Weights of a small GPT-style language model, trained from scratch on English Wikipedia.
Architecture: RMSNorm after each residual sum, rotary positions, no biases in attention or MLP, tied embeddings, normalized queries and keys, capped logits.
Each number is 500 + 50 x the weight over its row's rms, rounded and kept within 0 to 999. Layers, rows and columns count from 0. Numbers have three digits each. The size before them is the row's rms in percent of the matrix's.

# down: layer 6 MLP down (transposed), 1792x448, rms 0.0156, rows 389-423, columns 392-447
# gate: layer 6 MLP gate, 1792x448, rms 0.0274, rows 390-424, columns 392-447
# up: layer 6 MLP up, 1792x448, rms 0.0265, rows 390-424, columns 392-447
down389 073:427500525463591502539480462411532460483473553515542550589479486550508584542518483504547490488448522481472454534425434517468462476414500475513492439501492552523406493475
gate390 105:555468517423401529490524393516463446457456528488502487470472467509424523497452539486541548581577565442471484434406548509477489546396479546456456529531471493523474472476
up390 103:606472464499488611435501526504486442466570496445480545536488521581511554475452535465488508514530658514536552437374525514472531539534461505471438598584440547576414511438
down390 090:473489529398527525527499492522429512510505527542507483544473482523511531598442514495463548505584506456424486500565415489533577446480404557589474495488397463507429495535
gate391 094:552525469379454537549436490464484580596412499528489466491484489483597514429576515589603533482513468566538572545580414520472544443480460472516464507444497461521514478528
up391 091:478463440493456484503522492479474465527465518471503543380570588427520518582502511550544532496474456523485430398485461587572475475566565606448495498550471571537431574512
down391 085:571553455444543548583474471513484541546460539491512532547462456497474432588615485454546498628478523524542487431454445406442499554522525539410468523507465543505499501601
gate392 098:505489485593530459561492495561497524500515493432485536568489475543494497474483434529568485493460428559569603515499549478517509538490468526407570532422515509459594421464
up392 093:459564479494453563567532522500553502505555475530612599387517467556489531522485560504536479547487447376547451505452473491563531514421526508456481491445493578568580512572
down392 101:475566571468493494536514551487482558511427418446540481483520355407485568524472495598440455522533545575471476565453491500452458440490480498503581540528384497562374465496
gate393 098:473656532552483592451433450517516505415510490441489457531501465579503511503478490464506473486415468516441514516368549586448454454525587505503498526507578471538527423440
up393 100:511501528456564494484559428434434541466394558552497586424506551467486526448422505526491560489483404578517438457568461569508580461433478442518534553508495558476442512502
down393 107:501488595524359450534483507550540451498492530436492500498545452411494517511435501605488583454462332482458448400403566511514463447506557570469517483448577480592441461445
gate394 105:508486474461555552445524529461569451464462466488548481505558519551582501394616514510479408571424442512543417522466472432546414415465510452441496508618473387466571433504
up394 093:481557512441515484532462514491520397489481530390561535536513528495435441487590474496658533466600527383558439475555437418530405438561453481502491468511483560551470540399
down394 105:504445591545514517561484483528437499493489535475534388545525536493514553518500535484485524463400502433525520443417538576523522553460528524534574576496425563478488538558
gate395 097:528541468518554500569578490444391486491506425486551537545498526422443453485531462476425459474449505489542562489540537477597505511498565552430550445528518539433542523454
up395 093:392498434502509388494461497496574502404449470515434386503486444485572501475473580540509529435473472461464438466477513484511484556401467486477484502443514476502480464406
down395 095:513629480546502541560586429454442491518495513432530557462451538568485413446467398544467488468536520473515523497431536537532491519530448555530533476495565518414471459510
gate396 101:446376511467521521471452472437573560497427444567455454545486696478389491542484564386546598466543456556550523525510509447490476447509545479464535504436583474429550526538
up396 104:494593461462557382496529479515446458494517531387509451409395385499537509546409495538554490453498509508409476530435507492506562499437480476504572524586486567470496490532
down396 087:399419435523501556524489553480559455501479541466490471564413534506546542472438535475484515525476448549475514563488525420491578560476535473515480490417452631449449474522
gate397 101:524548496590462542489447572547486466567568534509446511509510532523593383494548549548518385594542545564569530473509534585559492536511453529563499563614445531554488478498
up397 098:519497499441561491580468543468541434450434566454468476509507442501534482527457546492549450630559448526559441454555451503478510502491528529468483577522543591614472531552
down397 111:538539473458520444510570418611449417497609443521422496546463474536442473545378500489482510500492506502592552508528516513457489507567529463497503442428556516541425489539
gate398 101:464479404455553527599538477544528433497479423526519460525537463539581465595491524518469498457453480475541641536482543599448561527510530536422413549528580476490463499525
up398 094:543512577446495530338532471461519520433457541452581452525519563498559520419443514408547449566589544449464471473492455475529514592489497507565460561477523553472474528455
down398 100:454487499530514426497554523485414488482523489496496540560401579497485523573452535487525454507429501502533484427401538433475533515452553544461448482447493533427464502491
gate399 100:531515473477434573426450486440423498495459427433525517467474544468462520473399619506562436468465506515501483475368538434554575486497533519464456584509488435501509500519
up399 106:427498488441477547485518610481545525582559539501465514559468469465514490526498548522523506421496566576487491527582541555547436533534578524545445513519523518417416579485
down399 098:514537437508461593598459593537495459365494467440515489541473432467473463585487442504477548546472464491506559462489623623502489438527413487493497482547530391512473503523
gate400 090:526581422483409512512548492463422458611519435465503521575531472473514439510523437574440542514548455450489485526480497500508485483511455543586486435532494556490518509510
up400 101:490422447547574533534441480514533600438461579450572504462589482548516467484478537428580484463487434563469531478472478536437630594397538504456496510482538450506549467526
down400 091:470436516526483489500478474493485539552525553463412457501594473482490492527540487472414506521456506559542465472493533524496535459440517451579487547485554524498513507461
gate401 100:549465505491569532474519517437575482538516539513545473494441499538484524467552531483421499424492483471494482491556466452561456400505468530514425407448559507476437564441
up401 093:479612507478482421521516557490551569470546542569445471400460414510474508477478485545550454474497457579608463513538492544481466414471405509487446399437594542514471496496
down401 108:485449531515570539474535514502470509478523461472438571433518452553507521539609584393512444477567613515550518451500445488489500490550487540531513559487370584486501482489
gate402 093:417490493453502369492464491533491478503493514485492518531527529532477499440544517613585536558478512408520548564472586501499542588534557455528556469586500533500512482573
up402 085:524466458492485474513497495481478443428557477523546553513522423485410579613501415423542524575504500463443438518443484570525401571467446497364496531452532393492540407594
down402 103:416568520459547499478546498459501490489488525419457485578479531414564536397498595476535472496475545508472534511489570448429527485436513546535494541493468526492439531416
gate403 103:557486491508538452500476497423389449514443387467503569564540625457514511528460487461375544499537443436507526523463476526406552467495549571475559523572521467451518527523
up403 091:541601428423519434512422526496501510534473416521555575509563517529499471586386402396482546548523538529482442401411485577471463508555585616555493541476464551454492510519
down403 104:517517561512608485504576486458506406423457584485470469552515532496438531465438565433472479500507428560398486409544520407495527457576475549557467517412475500496486492508
gate404 096:438424449504587380538550534538456451498484454483547581508565474399571462650423496505550481471460513482551482581443480466531415508559569565546491457565480472451581510484
up404 088:477550502541416518516493536533461553503494544512505449487560484449442539403508512540553558499570582508484491426446613416562513569509483436572485502489568495443426528505
down404 109:551381459497455431531477510553528379455484474448570572499465493476461467569431450491462474560440520518481515567501451532518464507461532565480535445555474567598525476521
gate405 102:530535399439453445498524463548495459582423444453519520510478434464519539416423539499587535522426495537584502442476474440580515577445416601608500544523474536426604577556
up405 092:533558510421535493465496482570455475553461438560435540506488474466528529625541460475548445522500494469473544415546490577573525538501435562616486548563483519495454572430
down405 108:519439527508404452574489413464498465508520493410540505496487493444527598453521464572518549475519469553472536600417490530437480508486594512462487483456558606558395529490
gate406 096:462571530537592469450507428509473542473537587525615524542559513516508500522556497514398491490573451470542458484510496536550531552506476553445474619441543531527529471559
up406 092:551507562536549541545492428491525473601521432550457497397594416402580502464496427508548430511427488599473507506455456489424551549472517549542547509426533509497387461482
down406 113:641421404517419448552468552464546551549448539451496489465441587487515413537442558474516559496532514479536484511587565495460452497613508587426492524564486409548470541535
gate407 097:505499444430454587416491435562496529434527622503562451415457447564516581422549492441550486517466573488522527451491524425465537542519418485574460445411564443534478422487
up407 109:469627547412567579446500446504406535421521540456553527528473457563474588441497521469553528494505457590493590475517494455402554475421487494549426604555534465436491478469
down407 101:439459500499497562448563558582480472492523454530522463575582506511516480432602560449466460501550423479494503376573490555467502492517572405511535559604577500585444470508
gate408 115:553494489518547535453467510509450509545550553575495510498493649511431497477556457475487559421491477471479553493531512405472517476572495567492501540453478430554474457529
up408 125:520478518505493534577499508482557535456501482432499501471520463506547451562464519539473520591511530476597466497451401530523514534432500475502519422529466524465526500446
down408 086:525435454537450545507552488527510526454496455563437518452471447520626519501492375470429515600513468534611467542545445477591497521560577510568515357540549454524547519386
gate409 098:509526504444460579563543428497443498601426519548512485502460515461517502437589520522562480441399476576465511437545525436615530646473534587513501527517514425543472576469
up409 094:504484503458516449541489460510442468459582512533422446452665496487600525512516472495486454594539505518512517490498527560396458384517392377542564471450494539542495505422
down409 096:473422546503491485455445577513409576516422440544494455442440510511399523521585373479530474529435548577442425466475511469483605431576517507442496551503525534448436502492
gate410 099:453495485382401460573545491538482494426467481557474451542540464503539514492498488512471499459469441516519544435384476508498450538438558604529458539551485481436415511533
up410 094:462400537552548544529517454423488464535568483511472572466385593520500443513505460453569463575515640555558479530520495529451519505549543448536577579519537536466587517570
down410 102:465534578504429515470503591625506618440437494463505449543645464519448422519563461471491467376481586468639515554410438468535451554429478601446447501416509515514514449499
gate411 104:359535444505530478507512558460397427531573485488520592465453460567460571494489620529446440439537469463551500584518548500503405498561468540463520556498454626632482511439
up411 105:469573496576505470517509449412441504482538504384483440548496554507408472499517448526443489499470533482495508556469625497461494439440471472469531561522502522531497496605
down411 103:486485514486528487456470546418498471443505445621541485483388435519480524360555598476583506440515353456508527467481448522549495493465531537580423557492527526427515505535
gate412 095:420563497532422479538510552522445423534512499563572491511507489551539476517607569537513574472459554592485535532528513444439521450518359540513518441450500515516402542418
up412 103:527528586389440462528500570502501539516587589435510377451539499547533432504424545477523515469529530562533401576517466472458528506521514513480430448587433499438529479552
down412 108:549562532557450510530435563468509444466515489476412535452557564500521436597399538541542403505425500546546449506485509605515545509515408590513469561506443509553458440491
gate413 101:413477540462478465594575451503546486448526505437534520456439525412417468463442532576457540464531482486438556489479582523538447475469536584447519544463524551519536508591
up413 102:428447596552458562589404565449491405374553531507499460525573426476471516474643579553498561483501527534548470394528469496432518462478484539426543543495418520566567488504
down413 109:448531529488482462429477525457461480540502524503455571544460518480505488597424409413594575471508459486444452450545440543473479480411501521557512525509500568492451489477
gate414 106:420440446478525504504464545540534561494562527460481549554462518502490468499592506490494496455457486536412501556473525568535528622472484567541588547524489497558516455421
up414 096:520457356468531496420552493525417475499440550582427550525478509590570512560478506551498541499509529402535517466460544538562452536440550506538503414518518396564433494501
down414 112:441498454560534508496659525545515592550628470455511469531501586479468508561526472409489454544461567479449493451550604540405481541528497453432477506494459476473510489465
gate415 094:483467480428503541500479367387521589467548499509524452444452561483420558546526544516510451440512512520522529472465597511484504459534581543507568494573579559521518481528
up415 110:457474381431519599548518376386510534452490491527512436478523522466453533486452563526467457462510552515563542490464552502469547474565528501548566445550597550583552529470
down415 094:448499493468566483467491543530446532518481396525405490412461513532467536513511602501432498498538485504513546532522532488475528446503477493540452431430507462523460564459
gate416 102:565502502478502532522450504474467478531570552467553455513493514488439509460492499483477483497459450466421574553533489563481536597508488581599526537574495532399508434477
up416 102:487455502475426525479536502478421529560565533508566468504431454466548597470498513430492503506536516539524440484496489461541448457482566435402380492472508509477442405541
down416 110:482461482550484565485445505485484588516561515574474499529515532566561483415576554573504466548542447506501485537534474561575540579504493457553515542511429458451498471506
gate417 109:455521548519461547453533514465491471540507434468393560462425397469559513509464458506461522386454579519458529467537516449545390493531498465536484533499448484546435374503
up417 107:441521400579402392510546468547457524423632563476479446480488465487604453568468567516521578483511525460400479464485484402502576496529412503545565549547566515559440502499
down417 122:570439522514389613541461561509579487439502546522540512482463469587588438544506441490441536493492523517471491518462533553426484483527434539552485561545540502481539521469
gate418 094:444568529477568445532494482426522498537555488454537477523539510563409532552641546638552545469567524420481563523527444469468503597481510546563555430500556432418552495503
up418 109:400549541524586535500473530473501506540509475501493519462541517491505516481632517646567522435544495488550510506530487494513472545459448561544557492526559471433554482551
down418 069:487560572528468549525404558501481493471474458556435468551514484468494508534569440547568458574484487567495458502519454578537494459505480394461465481572466600538494455485
gate419 101:404484458540496531502511417501519512475433557403606500489464510465477486576473472564516507507582423445474441573492511540418517521527550394511554504486583524530537538445
up419 102:520468550453548538485467479500504505376487525451458477430431410411469520419460553511459486502447522430562465488397538529398544477481589440533551495515473607573465494457
down419 115:525487457449513425517563382582534416482536484512486517544512532608571501522460548496431586480543480523535542491467482452513457536534408566513486465503515553432466450462
gate420 093:449475558527446568504557530477438512478489503533471579583469419444426441498484508470434486576517548488542523439491536512555469465533515578558472536568505464578483425503
up420 098:578509460457490519509576546555572497473480530505445467496445474568549431556437531373521459501495429535399483580435468561540466472354451484421487474548624454510534521483
down420 111:502392430484407559494453542463481535586481520497509553557503477514522577560483481504545456512389541547512567466471526510521566570509580507491470544430563525549505448497
gate421 103:515522603535430479482532550539421534552499539393551459454418539575478615486425503468464508571506451420508521546506493451562451527524471455380547474536551562494496507535
up421 103:487486621444523541470514420550531525490465514481443450391440453531490520444470433505518571471446444447539523428516474488496446634420440514453480503476491448512504467532
down421 105:534478502557570429510495532520457419473482434503439510527371527495519546460513480555489498475449536529452477476469421458515439455478482491452435485415596443416563444492
gate422 103:612505568419463449505541494536454477605497543468574417524530532458428536473505493550434511444423483507580380488493544427579483527515413582453479440601464492501572496481
up422 110:460529452526505551554490455483472517469484506581448479483460471558506501494504530475599579509544475502392542541457503577384487504499466443552531563460483503449385483546
down422 095:503518496469636502577546532501431503429489561416462556523530497597493449438551535455498420486590518563445492489504495550505437553521521440524443534572484468482508564588
gate423 099:497469517543534553428586535472463409427557577416536537567555502391517527526456594519493525506588412480576462455412472417439437554481527531478531456459551510563404499570
up423 097:579525503491477441458464582378476531505605508519484552533504451467570601524439404540512534489541429502515545472464513476435511517521448499545569552502495454557578450493
down423 097:510462497499442547485586523446507517489469510456556526481490491541483543519520464568585524486461455417559453490507545455624457588570504501549566409581454478493361488593
gate424 103:518661481493543529434541531489515469496425498611513539489479371500465592475499596576469582574556560495562495508518518520404514436493411544442549514468535529450448565453
up424 103:473496529477512570560589586451468515493446482560429505490451487531537518526500553558534507556656552444581457528484511498426443516446534542517565590463488579460471549462